Each number is 128 + 32 x the weight over its row's rms, rounded and kept within 0 to 255. Layers, rows and columns count from 0. Numbers have three digits each. The size before them is the row's rms in percent of the matrix's.

# layer 8 attention query, 320x320, rms 0.0603, rows 0-54, columns 160-239
083:155153152049142121155150040113143075171145105129119129124123177182117133084094129067149144125102116103142166137131142051158108105067079178080093109130107141136108193120162140096143160148091135082114133121140158158165167176113113157139083158
087:100124100082096129090139136118157130100100137186097076098097167198127155127122065127109078173150130166122143142131090136087177102060125103129135126135132134197075097106146126109103140075127086100126147123147147096132156154135105189119105176
094:112157143100063162174142148164108111116140152104117145137122126114100095162133094094134111164100166061120095135136139114122155138143161067129146129118126164205185061130109131094180120143112145129092147152087175136124127141137152184166134149
089:133092146158127179134131143108095161148077186107163105140079127100113145128128088100173097148189132113116159102165151107178111100109149132102122140129116115150099137129110142061140091102118125150162143147121145065128125197200083077172138127
098:198157140134200101100057125154083127138128078103108142047081172098152088101144159173097126137133124127113154156141189114163118144055138109171113133141125091148109147083093172100131098092119144094099114166151022157098136111106108133185119134
092:198158143114125151155076136140155100100153141147152189159158135156155123083061130151084196170150087092114160084118111165155127118141177124133101122184112137223104121133160173117038072136129143094152050117072099107127126148084058140178074123
104:146102120121156143172095111121143149166100108168104120093091102085130154135189140160094165087165123143161057126125118134149141161182141174205116107138137158075128144166135107091115139134128128123089136138100140138175097110150097146131185124
092:111124147098164145111128100125161159129114148165070147149127161118135112119114057086085125148194111087110180159151096117151079115136175180133133131135177149118144180082114117157117150092092086129183153120120119196135096151164090134188137085
102:117162124124134157126195082134185132124126116049154150131142150164108186149099086134155206155095147182118101121087095082115127182175110090097159083147155146155158089070147154123084079076128155141110168150090082155127175128134137120131150139
093:073113116145193149138177152101096153136144107102127125165054143137161127076140077135158178157120183167141089107132127088087097132154097094148115113166110185126107164126163117116140075081141146112131139103121106110159159154200122157102159147
099:116188067151196122095127140160135163104096082128127136096160074120145107153147179123189178142135106230142097128139138134168109092075104134109130119134189093138158122117146142062122107186097132132119120141151186109160149146102145088136148154
104:043100129144125119093135101130139150154170135140102201132116083081146110128134169134147066076135147133145129114111076129107082106151192083124184115107125116093125137160056115116108151134010128188144128124128147121112091194130137158112110077
092:150158146099143183139195077087098139108106110103145154103116169150130171177110152161121155112014166149121102085104108136156123090094064126187101109157089112127136073080131159127117126163145131141070155138155164142132144190115109134087110077
097:203138133121141163111100127150124107152076172092143161176135162098133132088153110039113138164113140083137164126160091137081156110108107095117120077094106115125116174118117137087173179123190149104147116128096125168074084127085093123140139074
090:075153150093120143106145144107161099158120106068131093099129139122042130080114138119096128116124138191142139108139117100128093153012101114141109163086096144161136124141119120122124142166163164162035160154037135066100158069183136059124144158
094:128155109141094133138195105111161088134113113057107176095121155122131155150140136086061112156103153164137107109093125173079143137122107137120146140122092086118154125093132165149161168141087093124118108104194126140100107055101141147103075150
096:148150108113127149159179208089137146146107179075104132129139160115110125114125134141191149104159126134160125147056097124145092173058114169126120142167125135179106074151100111097134115111054125149136134103124075126165152110080111114156111130
091:110129170101121106116166159138136110154141164014140142158144176086120128095146080170104136064119154142121105138072082145117126180165126089142154121158096150120104157124104097101145122097172138102144161143146045160107119128112137173107125095
099:153152121169193131127123150142136086156162107043150162151155131119110151100147125121066105168075140142125154114162172157133094107153090099097127094129110102151138166165105055140141173114119091105153061149111176128107145114130146056169099105
109:031155134108150158083112102132132121116078141216119062111092125101156165169151108115129154131115078156142132118141172167107114135108104140133067184090143129060182102143155129115112149137086127171091156141138156119102145104142084164128128079
095:104138157196138158123121130167101117101160142190150115115139152146147118089122122120113093128126134130104191061168137123099114151149189128129169152108136159122201173110172090151161134089117203152143126152134140129101157128137137099127115119
092:141093130069123099141168112154133129096101122166065138150128104212054136073083160115109080117079125115119129138114154076178138111119119130111109186100105179124096152133121155255171124095136098151086078098032116138116179096152144105065146130
097:152168069124127116194130158113065070139064137171082141078157057126110073076145164179164132142125143116154135136083124110131144084142102130128092112112175125137137142094177173174188134145108133124164061104153117111090126155148123142119120148
095:106101115144111177110084140202170136105114093062179075135113181134163150123143123112116118114100092140120137127082149147117195128182129146125153134111125074130131175141191157147088115073083156132170132105100199116191076138077174151158130107
094:132151175137069135150156117118116070131091156114167154182115174103137118126143137183157131112114145082118170100098129105121105158154116142094173141148202132179093076110127108076149109146109115111159124113139116070140065115092156132186125129
101:059142117110154133154113116125093128140153124184166053165142106117121109143129112101158023107141109115133105129175195146124113180111102140138110130136120127157172114098097135172146139109132135079157112161120095110134134099150097099137151121
098:066109160125111119125202130123041148161119093089113182136096170140160104124139095082136095131119109137127159120111093106101149073172123121127089142120204115170176092112105142186059131141140098230152120152178070135146170209058163203121137116
099:109146122102110150086148090126151126145134190146198162099123090114129121128120170118217117146202117103122165091147155129157155061097100115091125169103146081100100064142091096095134128153122134133134136179119109114064160141033160165164103136
088:087109105133100154146144118128163133104147135190133161100105181127115151079137084155153165074155099152135130121136195106100105096152163115115190128080086126086156189103158120155228124078158104105126026127103121198133176163108127154156120129
101:097171126110157141088103180089172160110104100088140205136172124131107171152132186142120102135165115138119198121057143135084137094058157157125169084133100101164135132140130090143109127115170106188136097120166125131116182141089114090149137160
096:174148119074164115110136090111145123146156169125131119089159138158100146146147131156150087109121063152121120143146132136121142139109191152148151111102168087121114199121124169118134143199159142105133143151096154129122166086104125123131149107
096:155191161170115147092175170093140137136092135092153105121117145174168161139137125108134102138065111081108129110132135108083108147097117178182081199145117136153111097025130177145187114169164077173149146080114079126101144111109179183107120169
101:107110097133114123208077119110102118175099168122142168152053175147094159175126139093137091162140190124129128081133174166159121173203167124118113096207084151089191160103136158132133109124201026170142104144143170082170134123085122114103142154
102:124134100088078083130135118127146116162147138137154095085180107113109138079120123172117101166137167128122138131109102113110075133085064071091100114127084160123127110127114029135098112119144160129052140161128086095102136124076140137136069129
103:075132097130097097109121100104122116174082093057174155041148139102128134153102115155206117132096151145111142137111147169173125178171114151142126137146147109128127138198097141141091128147127135119131123085149115138165142124151149145094173160
105:104112122117081078149120103156148129103200111077100122131111101149123136128145127143132156159195118180111135161077137135142144159115051153123100078100190125111083073117097159127145066094188074147102128104118142121221180110120175098108147156
103:084153123152086135099131122133110118156187087122108092158096126126115147122155118179126122144108125099112104109119086099099174108135095104141128120157171113141180124142142135131025165139110119168150165151153103148074107101181132205154154130
096:136161143163142113131093150082102116120171065140169101105161133062114106148134111129137142133110115121083097141181098124082092112103153136137086137148124154090139141087157106111130135128182161097115106147102192124120149149067139135162174199
100:175105127120114143094136081059128070122113157137151155108145089153101097148118138141150065120115070129189101173103109102154149122086089128096093152098148118081128109139137081148140146154118139121162163165137121137153106176111151076105070135
097:117156123116122135112118116167125155121131155125100141059092120186129063129092115153195139089114185096128093159114116153170149122180086077138162153163142126111053100147086162116130087124089102110155172128152157106117085148128119138099105115
102:152167146115127131109099192090162102077073142109144082159087117111146184125130114120130166105169114129152120105141119110151135141158130152096111147109176129122111100124161146152111131152143126101118153046194055124091156072083121157180101131
102:133195147137109146142162160145113113164150124126135124133102106077132071172097153148100120133067148139170126113110085123152185178124074124097102121158186224087125144120125093102130095121052136123115136137145134142172122085146131077094144177
101:112119133134121169151059076100117117105148124155116121115116190114126135114151090120117142155129160120132094107162102106145154147128088058193117147125133141109183119047106156182117126090142078164131113093110127122140110146155185036125090101
103:106135135170122149115138106141154109108114198080157091153124157139115149150127117161133057141132097142137138131188078078163135109166129095107092114130150139063152134173142163139095077119101124180135075084134160140143119116140080171118158152
098:176143097121122148170155073102120142104136098142131124136173108149019122097111103126093152096106155107122110113162148108096143083093088070119090110084189098151095081172101163159139131162133139072136089151131145092131105175101131107140043133
109:140096163126160126160164170077153169120141155112108123099105085109093196142126136113151073126160100129144137106141090114092133136165094155125151145159081144169157189164106122100084134061120116162182168119123112129170141125197182152125130160
100:142149134149221120173131077129118131145153139133172129185089186150148129166120188130109153099127058155090145095092138158143125118150163060127161101107078125125143149117140088097162159163083111147109109083167161095133098072162080156091110106
104:152090081095071154146077156123125147131103142100112173153127094090142148128114020121143095073078117079129160166102173132140117135113138205152036116148093148089134128176118115137143165101133143110097119145133104129088126145065077107123141163
102:118153151104119138146077149141112118125127166080120135110152105148170143163104146126145135107096083130084125139086067150170146138165220132179085150148151068120132168148135186110141129120122140152128174122103117135125122134113156131102113140
095:126132189184079188204157095084075104134119123067117155122091140150115202075106148125125074180167125116139140127084140120095123128142199147155160178137148156170162129153105101143182069142128095112157049147097182118106141096133135074165127096
103:138112157101120155104169138097138120121171128137110120119155130083104110125117195091127141148144110113065137125114142149122145092099136140087131136144120161149058138192116114143142111129158140125146098155152172060133112151086103147194166136
098:120158100151131119086139055058121124142149120097143083149202112181071152089146168131136156130122125115173136186068101148129131118167076151070116161129211094168112072119121120110169115161171103117149122149088108163125122170089135093091100085
099:187165134127156131147133120097141192150118167075202110089121096031192141072109151092102174128091081164064139147145127102124156157138116117135141131151129147153135123102146130112111128186135198190119144149098113112141134152149092150131135147
097:078133078165137124113102124210150136114145173118182140103097085172189100083160100171141156094096070108132138121151160137137155140153048114118149120115128129089077145143085077180150137137104124120153144203130191168069185151111177120151128127
099:118106126122149087149185130085134132143128179117175119158132164151197131164122105160079134114107147112089112110187122104121108123159098183128131156085050096113136115125157133060161088096134153072169139103137107163114090120173177104060077112
# layer 8 attention key, 320x320, rms 0.0598, rows 0-53, columns 160-239
092:097121109124147087181165117182188144160098164126092120129126087093150110148153073130194141103126122097143161161092100080135158118162146079099137148147074210076105098037111188073186134171094107143118148171194126102113147147141138167154115102
096:110159085110149157084122061148152119092185122133128123110151033128157144090140119120099123094135146115142159084127139159135109085119112075072160097097151165127107115142131121183147123079107136110117141108117147132104124083097127022103092142
094:190126198101066160101074145126137136118171144151167108129099106094160119176127117133105119126190080108143122091141151149131130093150130134160168204130147071114142090100114064147099137158041079136168154157156165152148111071140064152145155167
094:155104135099095154130077119062113117106103126212101047113118168144111150104188111115139152154152130169111166071140150157144116128132160124114129129150173070128084130061132088157129117148145111105131142125098170143129113142127104087137182117
103:098160136209161116124075162080053152111074123135110141151093158111141187113140191184129155113126129164172098080122115084161161171075165182126104106151070167137167112130089147141168109138157127120123162086139153115161135085131065255136080175
105:129113091136111177111161156156079124121148192166113117122139110127137109126119116124116126089223175143081117094132101127061136190164122127083143093179131146185087158086122093131102151071114144125135056166096103117146136085075124151159113096
100:148083196109113129199174102086077117131090123050111169175130145077172159166103060129116134150104158079111087129162143130138096144119164100122083110133163118150145136177083122105067058114024125143121145153157113189103120072164135093112114126
098:147153132185103132135113138113089131202144121157109068127125157126147114131121138155074149088137089071077089137142139144077087123201079161162166108105092115108147108098111146048135162160090150156118135098108192175116164077167114097128107142
098:104158136129153075136128125151115170051178133179160145132114177114130157150131094086104132128180154088139127113135098163092111104127146095066102109082121200160140121108100185146068155079130154155101142117111106168098143136151103068127154129
097:135146134123135135135134084069153144095095188087136145182047147169140152129169078153188179125135126094154184101159105125157142114162156109109132134148136119241157087095156092135152120085153109109154135171174107142153134111115102098168152123
102:084089126150092110067132179113152136137044128046085137123142137163091097146076160109151116078121146179113137117109162046132153133060113197122153154116096167124167115143140148132113187134145174174151121091088128118158195072127167152084122148
106:082120161118101138105149097123110113145179084079123133147108152097161122115165140147076217136081160119176142119187130132083138166187139138107094158119066124107131106168094128131140081162124173143176129104117186117153114154102115124135120144
105:159153117125128170099123149120059153091158125182172159085145118112089123173118157134147143133166140118116139106088022172094085134127155118069068097116132126172151089078142081139050175120169224085125129134101107134119194127143169142120108140
100:182160125177144080107104101142151130128130146174083160081173111155094101140132163101110116153106133146127146161157122152109153169108104102117122112122193134170139109076154125118147089058104182108094124118110150150118101155052066134186127146
093:156116160135164148096093184150138125090103135080173166144068128101063158122147101173188179155120136192132122104099102117095075145072136163148146130073146105136127113119157102093146156136146159159129112129060075124164079078234190116152124151
095:151161151156200153102112142158159149075132160121130120118079105145134111183111118110109068069135115112104155112126133196077185107151111169182111144203140127141135114159124100078179191086177157090099125126161165171144142103186159169145120135
099:117164081160121112125145156175117086121152153193166119126159087120116114146113141127129106179203155136154133134136159106122105206095130171089086176133159110154079113194117126138147116055177109102090133091138140189103122099108091160113122158
095:089151205126158089094150151103117134141116045136061105151143122032185126197139130152105128121111126142174086108125085077057142134083171134090110114107143136135156142153090106057147081088116160111136122082097086103155158152066139167160122119
099:086144177102128147129070064180120144105166153132135133123127134135108051110105162101058143135065140172139119085094112077148141143224099076151138130100084127125183150160100097079067169140047139134114116109133115114155121076171145154173162091
104:149072062168133152119145064069138114117062095107141168154089108107130123166143092113148155144127111147131128107221104104070138108209131162169164166112134105142156105132133129080137083152112120094134116141134148136116063095187161108092119097
099:161136068125116153116116141067037159142150099167158105111100137162111059126146122130064156124112169120094144127149191138122149124112104102085139098106126047101138135119146210101154081118158126123089096143132130069092124158124137112126060132
097:217105162114133069126209147127117112115120151148139092150107113119080112065132083096133145103142158097131162105153099147148082147122125127082137154120098154104061106108132137087123152132145128125075194152060135088117121154157160149124136119
097:158108122181125136152131111108137144150103128101096137086079169147123161062128135188130150070090128057114140105177075163073078125147129125129109120111094137114193121152148108180125134084159141131143135129059147108110101127123182114081138087
104:114065072135083149165102137118113148082199207157084100139125066126147092143118155144096074194127097120135129158153169102131107154096114042130143108097114179157072151125166070094152165119093108135102136119133121131086138128129142124125134107
097:158140127156050102135095153161140125093116145184160069153105116145132119164135142128132122096082114104156209111128122105097137082143176138068168138111186091192101183181094156111045121113103103115136133117112165113117152140098137100154189100
101:169102126127131135152119106064097110120070116092178118145133131147155132113173063118152119122207131192186175148158172118129108093109126167189162109114176103126188135103139120127115133180102072147121171166131159109195103158142180161132106137
099:093115127101123151140141162148111080161136129122121096101080137121121092113094124172118136154170181182148090168104164173122199111170134094115158105158178152118117085138128134119105202105156106180141184101174166073115142162164149101203175106
096:070090155121154148106134121050100154124096124072136146089170117139115132092080113104073105162146116134165109135159105117082155136152103163132152172116057106068074078061143098108159109101153110195149102018176160137176190143103171159156140176
098:150131104117120093114152187193138092127136146150076086165119129136108086131175031117134150162144087103214134127147136160166152121106097122095116183095162169167146111108132156108149152116103105096115114062152104166103188189125134116111106142
101:128115116095162093013137103164151156124115096156103106117130170157144147148111166154148119110185166174097124092100092176131145129106186170131062067116093162091166137093110119200093160134135153180078149076102146103120131053186110117108107157
106:115118093171167143153139098131133131105125135111105111116175170161116196125124139140148109146097096183126120118170101157121109153155131154148099154154084092134233166105180126163123149141119131112132128151105132110203138145185099139103064110
103:121130111114112152127137088185164094103162110148171106081119116129130121132098099144193102151151112156146125158126103140150153084096061138056165084146116165148083163078134141190135146098183114126126156124161042136134129146109152137135062113
103:147122154142107155107135150075137133138135094085145127105137107077048159149148156126159148120190131166110112167121087109155136109115113127180116112125146181143133178064144080104137129126152225101097173120131148119115164147131134120076130138
109:213151096075143141150170176126112156116130161100163153100106125126073122179139168152202141138165151143129147109147147157172081138129146130106106139107101137122149159129104112222182157134170145138121124126150086157155111117138122194138134158
105:112129159126141101135138164162103161141132151137108173099128103129138162157159183143211170075119117199085103120065109187140086124123133113150142235109134116070171084118120142156122112186104154116159161145104155141145123130202138120153191177
113:061146091101111149147160144138121185156166090134154078140130144192140041108134152073149137114167111199087107180101147118087188108133162173111116143117144115138143108119110174214104083118151102123149129126087133077088188160147136136166113153
103:192125149098118138150126134147123143152166102140149172093129156107140113068177092105099128157144141074164111120143172083152171168143119076110227129121183149102159172096110088135099143146093126165091176109143166176124102227101112177155125090
102:140130094147129112149102123170155138095184130082226069191144176118122144135139098106158113076096144096130171136150034176086115095089142136121119082124178106141138101167198098112111115107110089128104151177146152115148079090124133110122164173
101:142150144105135124180128100094074112105159094122162165082155108179112174132056168145128156112104154059154103108177191148161104132118077138134051086116143101141090157141138057122122133074126145146103105134142141174151075084140115090115107129
102:138125126129161107128138107111108144142137147142141150152095125107122179128100181134186146126141147141137117119109128133143188137145079146133081150140097122096128079081169129096061179121162173107140125088152097136116112198135127128108123128
104:133135119101137124138110108106167095109105129174052129099129148128135121133096118145165097153115131203122195098101096141157117139171136135099119146120156098161123176123074114110111191152113078105112092186135155123145076136122172146182150106
101:137137128111137140176134083109167081139129097082135151074126137164104124117122176080165129140197135106185109095176153160103136132098111135100156131151123141147145122076154074114137107063106112093107181087025124142080079134144113117172107109
105:073135146190145196057093143106106142149126104098110170174136115146114129134122177164087109100125142111144103118172111080126156081095153089091137092113132106096155145156122108151106086156105127149133177141191177141128073133176137147076156098
102:126090155148093153106073152156117066147117172121142118150114127165122153110056099125146085140125092087084150136155126096145136138154165132113035163082152138111119201148136195106134171084114101133089170134144166125103127134159056232090119118
101:110142129156072204128138110189141101133170122172176069161092110142168150153145074087094116125124096148177126124145124129165143132129095087079137135081228066108164153142104120084139079115111119131131147095159172118112120121127136106136103119
101:065088134073117199140114159038135133188112130082088137170097096118140123112144132141126068130120114108107159136103058113108119141148186151146114166116098099138113034110130112111116114160130150123130121169135149148184105117150185116115105165
099:078101155136100166160120092095122135103158121094123167142097138135134121121103152122120177172129133132063111188164087099118150126109136063170160097060161155181129146084130183111104191161101145127104119090154130093098129136168108094119121130
100:147172094132124151132091132138139144125082155115101115094134185182074120138091126086163100099139116160150177142128067157093132167138153176119103103097130108162153183132154144122133111112128092080122092151116129093111123174131121179126135159
106:128132142062098112122083058096176155098134051147119155122067157119153104098109188128180127152060101129134064098112106139129130132163126097151172106126161130122110155129123108140136166132127151128137166149050146107117130168133179153168156154
100:153122171142129168154109110159158108101188166158138092197126160130065121104120146155111134106155113178123172130070079158098080171105087104123152104145119126149154135090127069131108059084086088173166129133167113140087047084141107136122106142
100:147143125100172173105107157132150147133146096089133141127085101110062096173118144045103101135159143124122138091099142103100156081122125135111174177129145152135080161103072147162114156160138126111097128106162171166139165091130100162172108194
102:151055139150072113153113190179139193173116105059069104087140150145161120140121178148179093141122103133092110146125101136092095129172098136139094130082130115066137059115115214089148168130104132140071098102137042174149079106139104117151132138
101:120132141137184120156165184118081118146111176149138085119152147096095123084095135097105153077141169177109118104120132098098114110060127122076140169171098168202188145134154118178138172100095155118148190123046107146140085163155137112146114131
100:083112095153131164131178139150155156144152133126132144098110093092207085119147142086153096080107164130073101138098188192153113114095144113097139091120061134119191131159153098141124200065087112121145134170138118157128036108126081144177095122
# layer 8 attention value, 320x320, rms 0.047, rows 0-31, columns 160-239
092:182092140181137141153103182158147137127143118137126107120136135175172191149080093162185174116085086159081112111108119102145203148142167098123115180103159107097097116073152075144054100128065110138149125148151087120134144129101087116136091084
086:106109109138128152166103143156059156150125092092134112130144109077140108105112123177111136165134118134135114119125142162130120145118153106112107139117063118150122113067154179129096153080154089127121122129169091181114150131099078043091161111
085:101110150145114139162136103075128120133125131137169121143030082085143111083112147108146145124144103157087144145103095110155135155163027123128114146122124114098105143153179072205130052088179114180135145101116135166089125049129070102160126117
090:186073151099150094141131154169143136099137140085130161193163137117124193114159132143193118163124111061132169171092091117127077106102136139083183121116116124105145151135089097159101105130152102177113124107116100137085110183156097089120116102
092:124083168124131139202063096183108102100173137132139123116115072097105124148114102102128074103098172131102113162115195147189116102173133084111124147195122158159078084113131148175155131154150081127107138094160143103085102103138128153101147075
097:118113136089093138123082133187105111105202098111096118106134098133100085094101094112140073101161143073136151152122159119167116133158134161113125192055128121119123168169084100168143179139067075172102118214090061080089200140183188089190116096
100:092131091053141121145193144104148097094150140107128107104130086118144124138179189181106087089166112079110103187179153061089131151105115119159092105118112149137163142194084185067198119149148181121114133124157206165137131108139068139181102151
092:108179115142151109073137081146114110104177104116168156150085125094130103114174146104148141106135173176137104147153149163126093093118101096158131079147091174144167117113161113107141130121176111115073108184106146104152131153112066101054134108
089:115115155102161122053138143119132153164066118164143115142047090129089119166131173141117122081092174128086130147160136109092157142147117143099084148139139133074187132144099150033163150155139151115112107146113103131103103177145079149185108161
084:144125157071111130167185103102087130135088168184161064157169149076135085176141184131154131097145104157146095098122103181066134112123114177122134095131170163156106136166115083152088133127128140086150132119122176108166139066210107137142159140
099:212138105155145137137151127138125151142101142119104120084126078123176083122165110128105146097138154144109135124119105145107129124152095195145114143101128086118218138037160133149179119108172126108182077167150103135098151171109158094107143173
089:068131124111117166099155127145146123180147116174155113161117115145146061132181121117042152082124131118117155125195054142095126106157113166100138179093171168103191097107137126123099100123116146146161118134115077106169140189136132136159112154
095:126179088096103121145077149124149135120145103101118103188146123105129095142139135115169153146071114088141166081166130118112131168117079102140122102147118090119090147182105145104157159079103106132103153135226148091124168171160137128091111130
095:136104172139154142207121169150089095127100098143123195165148067085167125129113084135161132129148133092123154151057113090133103154147090137132044141114144164094146114071148088121137161129132127092143119141135146151044091116119095091176141168
090:143162121153121150147105098162135122107203084053153106119126116161086127068087082127131144134188146159104119143117108120089137140079117132090138082118120158185098122045098155094165102090142152086114146133137151111132138162173147089109110116
093:134173161141062129160140125082120140164169113114084112172143196063135107159095197118093065159097137136142109126125143154148156130147063143125144155128169115116100132076154137144186092143114111162111063130124090150142157139126167185132107114
100:140139135155112111158132169176112090131098163132122087087127136126129102160159094106115129115165104142116097127141244130145149132135150208189085138159134157108127107112144176144149110177122123161130132117136113125110117111103148172136131117
086:173094136106092188086115120150120079149112131138089175116172145144114140100107116128110209171055116122111169167120148138097137195139107114101115097089111127102140144164173125112122094123099121143125139112179144134148128147145138134120117134
098:061144129108085093088189172105167158149112131149149101148129114135099125167180168113107053139109035130132112092120140074086134132097056165101129130152076143093118157178099119121112112080114156079102091141118148138169123174094115201119090137
082:040133139157085102093117116154092149109077133155134077168140086152133136144099129103146126082200078086161137146121161097090151078117116164106105139114122197132138093067080097133192102140115137162091120150181099084142185197124149115129167151
085:099151138137135105137174102128147125126198129139084155138158138115087124169110142110108085100107122129120128164123093097163141092081086159164152065140116127125099082133112147096133100149143126106091082098134109132150101202192121116114062130
093:112094127132112113191065163084182061103086143107141207112126100112107144126142115125139121127126163112137125145117105078113139108104132125159123142150114156091151142106155110135126143110145152080123216120128174096137111110174120142123123142
088:088100156188146119201108148130112161133145095116097168165173109144098171104154113128156144130103128100161126151122105099170117141089084094110114060097103148174069090120120117174094149108149067094145091067107109107111107127159170081031134155
086:094124119141159171191099093153124130134087181107143096140102135158127142164109126114113124153183076129106091122097217097117139160122131120137136091125166141080167130082136071156126087157125112122120149054165133186123223166099128083162147106
087:163155095164080149135140119171083112143147158141138126154106134107134141128121124167036070123189120174050128139104161147077143133179116226160108118153137130141121142117137164110120143121127164128133098123145114111148102087087152074146143148
088:128135103135146165200108176134141153118133156137079114106156131146132169165115086160244080196133151134113114137131094164152127101143136148102110078133127081152118120138137072174145120124121119157141101139105119106154153155096147153168074120
101:122114120152151121104159133125156096123123078152134109168129159071100136106152086149101144087222125140130126160182092156167156079161108137121130116145094150116190070071127134131163133164147151145097129182171064105132089152152118124128137160
087:092156138147095177114120070154105116065133170138146082153134104166132140131118117079134150139178079172125088084109131082156145119147177153110195134121143136170128109165116139093065143157125158132046138085106159137110124123142070100124053139
084:152136118134216127131165117172139075123111137136177053090169122136129100103143129183204123100163067195102167126100161190119121136147168104158075157120126135090129096072156151127188135116129138122118114090163124177149110134110147147101183075
087:154156076176200169166182161137169109090123134102131194173099080120123163139145121145144136138145181092096160158113067126091102137146131151153163115076145120114194190091126150140090069150145148076102144141124127158078135160116082066111166114
078:131113112208184152195152162146073119136150118164178096130164103154135109112157107106167163138151188171138124085130077164092126090165137118116099114141082156089160131120138108152135109220159105150085090131100147203173112138115155119110156154
085:142155145064124140151153193176100116148099116088113077176119102108127144162134116141170131155096146090226146091113088140132184115105137094162130069100113160144140109109119084186195136135156136071129136099082167048168143088155141095215148147
# layer 8 attention output (transposed), 320x320, rms 0.0427, rows 0-31, columns 160-239
104:125145084098119059123143108099175136149142095086098138079131175108116148164136119154120115150144133092129134194126131137129087138132109159150067102159103123138130163135174103102151169147086092133137163124091169152152093150178096153047187139
094:147090110137080115107153115052180115066095158106155113167126192151108099151136094147155131108133133107138115150132134153173102025149145132125172161127147051127120083046135112114095126170177141105129168122128162115122180113105088169106152152
097:118149127087151096124131137120108102113176103152116095096175143193101126141143106109094145134189117094135105112154151148082127124156193105121164129089163099172133126145072169114137139185192153096133140133207127103092157152131197128102103103
107:119126159118115149131097178082102112185132173083119122128107137138135142117087124125072129121166135129086098113162103150083116089205123105126078081126131102130119122128161135129075129145178126129174109169116093096145102084108122137099119159
098:056136127090126088105155086135203112120116114066107112135125127117104150133134135189113123127079109149154117110123149100105115151082102076145180154091232089110123160131060149064105107118057155096123169157177109055166154134114128089128164177
108:174129108135114072170044116142178122115141142209100118152154118162166154138119042138113119148119159127099145133092096168119144166139191124173183144126091153103070149195075117113119147152127147075060136087166196133148082107093080174135100153
104:121148121206120212148104079138101138092156123133134122165087086135132127118105069094173194147143145145147167083151136153157145122192096111132118144126148169187079163083168117075117157094111063098148127168194124178101091141187116139120164099
103:156125132121110122162157139099166139151144145176149138129172086102140130103083150125133067125086103108157126132116149113104133068075183148067192147097122147100084124116137128170139127086145121167142109127093143109068150174070169071117101119
098:109148129148126149158106133146132117127134152051123126194122118174128113127145149090151127161133142150116123156192129118105100092106192135042159134073166147123104114162105139117095158103144107132137119108107126091144169075136201115147117136
090:173136128124122138106147128168126177081106098145111190151164060165116123094155104148093125116135189118134145143137128128140062152109133155146122111138159136104133088071123134169087128143119072165167105113089172182133115085168130132138098093
114:132137169129141096145111114085129133152085074201190148071150136162117154167100154132165087103118091137159090160138099120116130116138136162183150133146097116079077112169084096146121158175149146101090183135114185146116045083137093184078139103
094:114111123144122105090115123127074151165076124122132115112116137139143206144124179164129089122171133173107023136130140049101113172129132134094161125164120128103153089167150152115144185092185142109102145082172153147070163121161150139143131124
099:195124145102154140149092155148125120076168110216109137113148155101121116120127115103140069118112120085152162125075144094155103120138120120103136130093088112142103163049118091117175098116151142082119105138142118117109085110096147107174096126
093:157146078088144132127186093114102094168148125071183105114128159144077126143119138144048124136154127145118112094170111157121154190143175076136102094121153097115132126158063053066102149163140124130104172101121172148151103159140137090090066110
101:164161133093107099146146131157152108098102153237161138134145099145196124106094172111134128121177119123140128081076059126117098107136078123091198081132148105135078047092118158155104104179152120076094143197147111134121101149078171152137122141
102:081097146112156105138138077145099163137125102143055177142133134061066142091128087134125137156113111103132131137133091136124131096184169141095167139132092120116106160089082112109078178130053177162108119110149128144133162209116121120139094094
109:078146154171167114134190087174075129092074138093173105127133125182111066209132091123142121137086153134149129137099152131143094131141114134151110146159192164123190174241090074111135145094115146100147118172130161098151098133155150149111175143
103:069132094149157071153090161091161151139122143091098059141079164157097105186141098121130103117121112184150076157123088107149097134138099120177117160118117112158131091061113162153182212133155148126094140122115171188059134088093124118113128109
106:095114126135128180139107059185097104113128133095146129118098120154158135123100199128117184154117162167132124139098153128132138086125170105125144128116176165143152152159129113165091120120104150128150088097143117130154109064119138055129143135
093:127087128109147115122148146244137124158124107062122147083156143073116099103140106130125082147122110144143125116175119095177135124182133102053157128134106131138147072138069124113130146118137149185135092090087107104105149093128157155172168070
099:140138127114155126111178098167121130135052109115135146132185147178142175136119112166157152147120149124172174075107088127104134117054095187120070175113119136134123205113154175072117101089114174155134152117182144087158102075062108119114119128
106:145135150131148132116114098010086141105129106082116125113075152139170127117143135146082059135126146129124147105137074113133113114125137096180040137126162081103068138123141156089151162150162111132188139169138145156103089097105121096140164116
104:172163126079085090104154088194139123162083121096089130101169199106137108126127167157113095154161140123133077149083096079141101130113129138143144127119118131112132084053138136106246100148115132158089163155180125139160165160113073131093127121
096:164163110114140095123169181128090114149170129109129096126180107062107084104100080132175107074137157127158169128177127147086085155179000182077086100095156125155134130168073125140179136106154133120097092197113127131123071075154136122145132106
094:084113115139145063129162132163074097094112155131148084144117102037092109112171128112202105149130127081138139118162139129097118153097140163134141134107133132113101124200095182094188171106097156128128141150115124102098133136132147170165134116
093:121078141116150128123091094087115120142123117135134154112141049138144062082131172081146125121132101174141127153127091143071160107084124114157084152095122111154144157143100093066075150117141135138144096113158146160123094172125112167153150106
106:134109121126103124073161101120172088161110135126161099142083090120164166184129174092137109105082054125170116112112111128084138097129119112121149187106123140052198107176122097135101137151137095172124123121175106113132181095120137179147139145
100:119135175130088139140138125109165183155104144020110175127158176133124127158099141150158115095085163134124109109138181060162119179169108028126157107150158132173118160092093108114087141108104078146158169110129080138165183084140141115127225167
096:091099079118099149134125118098108146120147116185116165124144119174071154144115093091074093115105099112175108138130096099151095098135100135079129090103122074111116165178121115070122133154096140105097094104132189113107080135115154071149126111
092:146158074117089104050179106084105162155118139170152144159123144139077148119163128109099138117169131181100131122071112131089120162058126095152118130118146106083078108176113093161167122140192125126136090124125122128138117097097129186095143162
085:104152122110148095108150157137164111168165089144152160115112145134092127151098107072112150161197129053141126174107154096097121150100107063134144070086178161135129103153132105173090130104231083123106154093167105116062182161180157100180118123
093:156130128133101128144038109083106152147170139152145162131143188126136083122102130123176120130189120124080157122170171131127118089197160128160107102129134168162140113179145145119133147135115129099133094095123100160101152172077105106116097145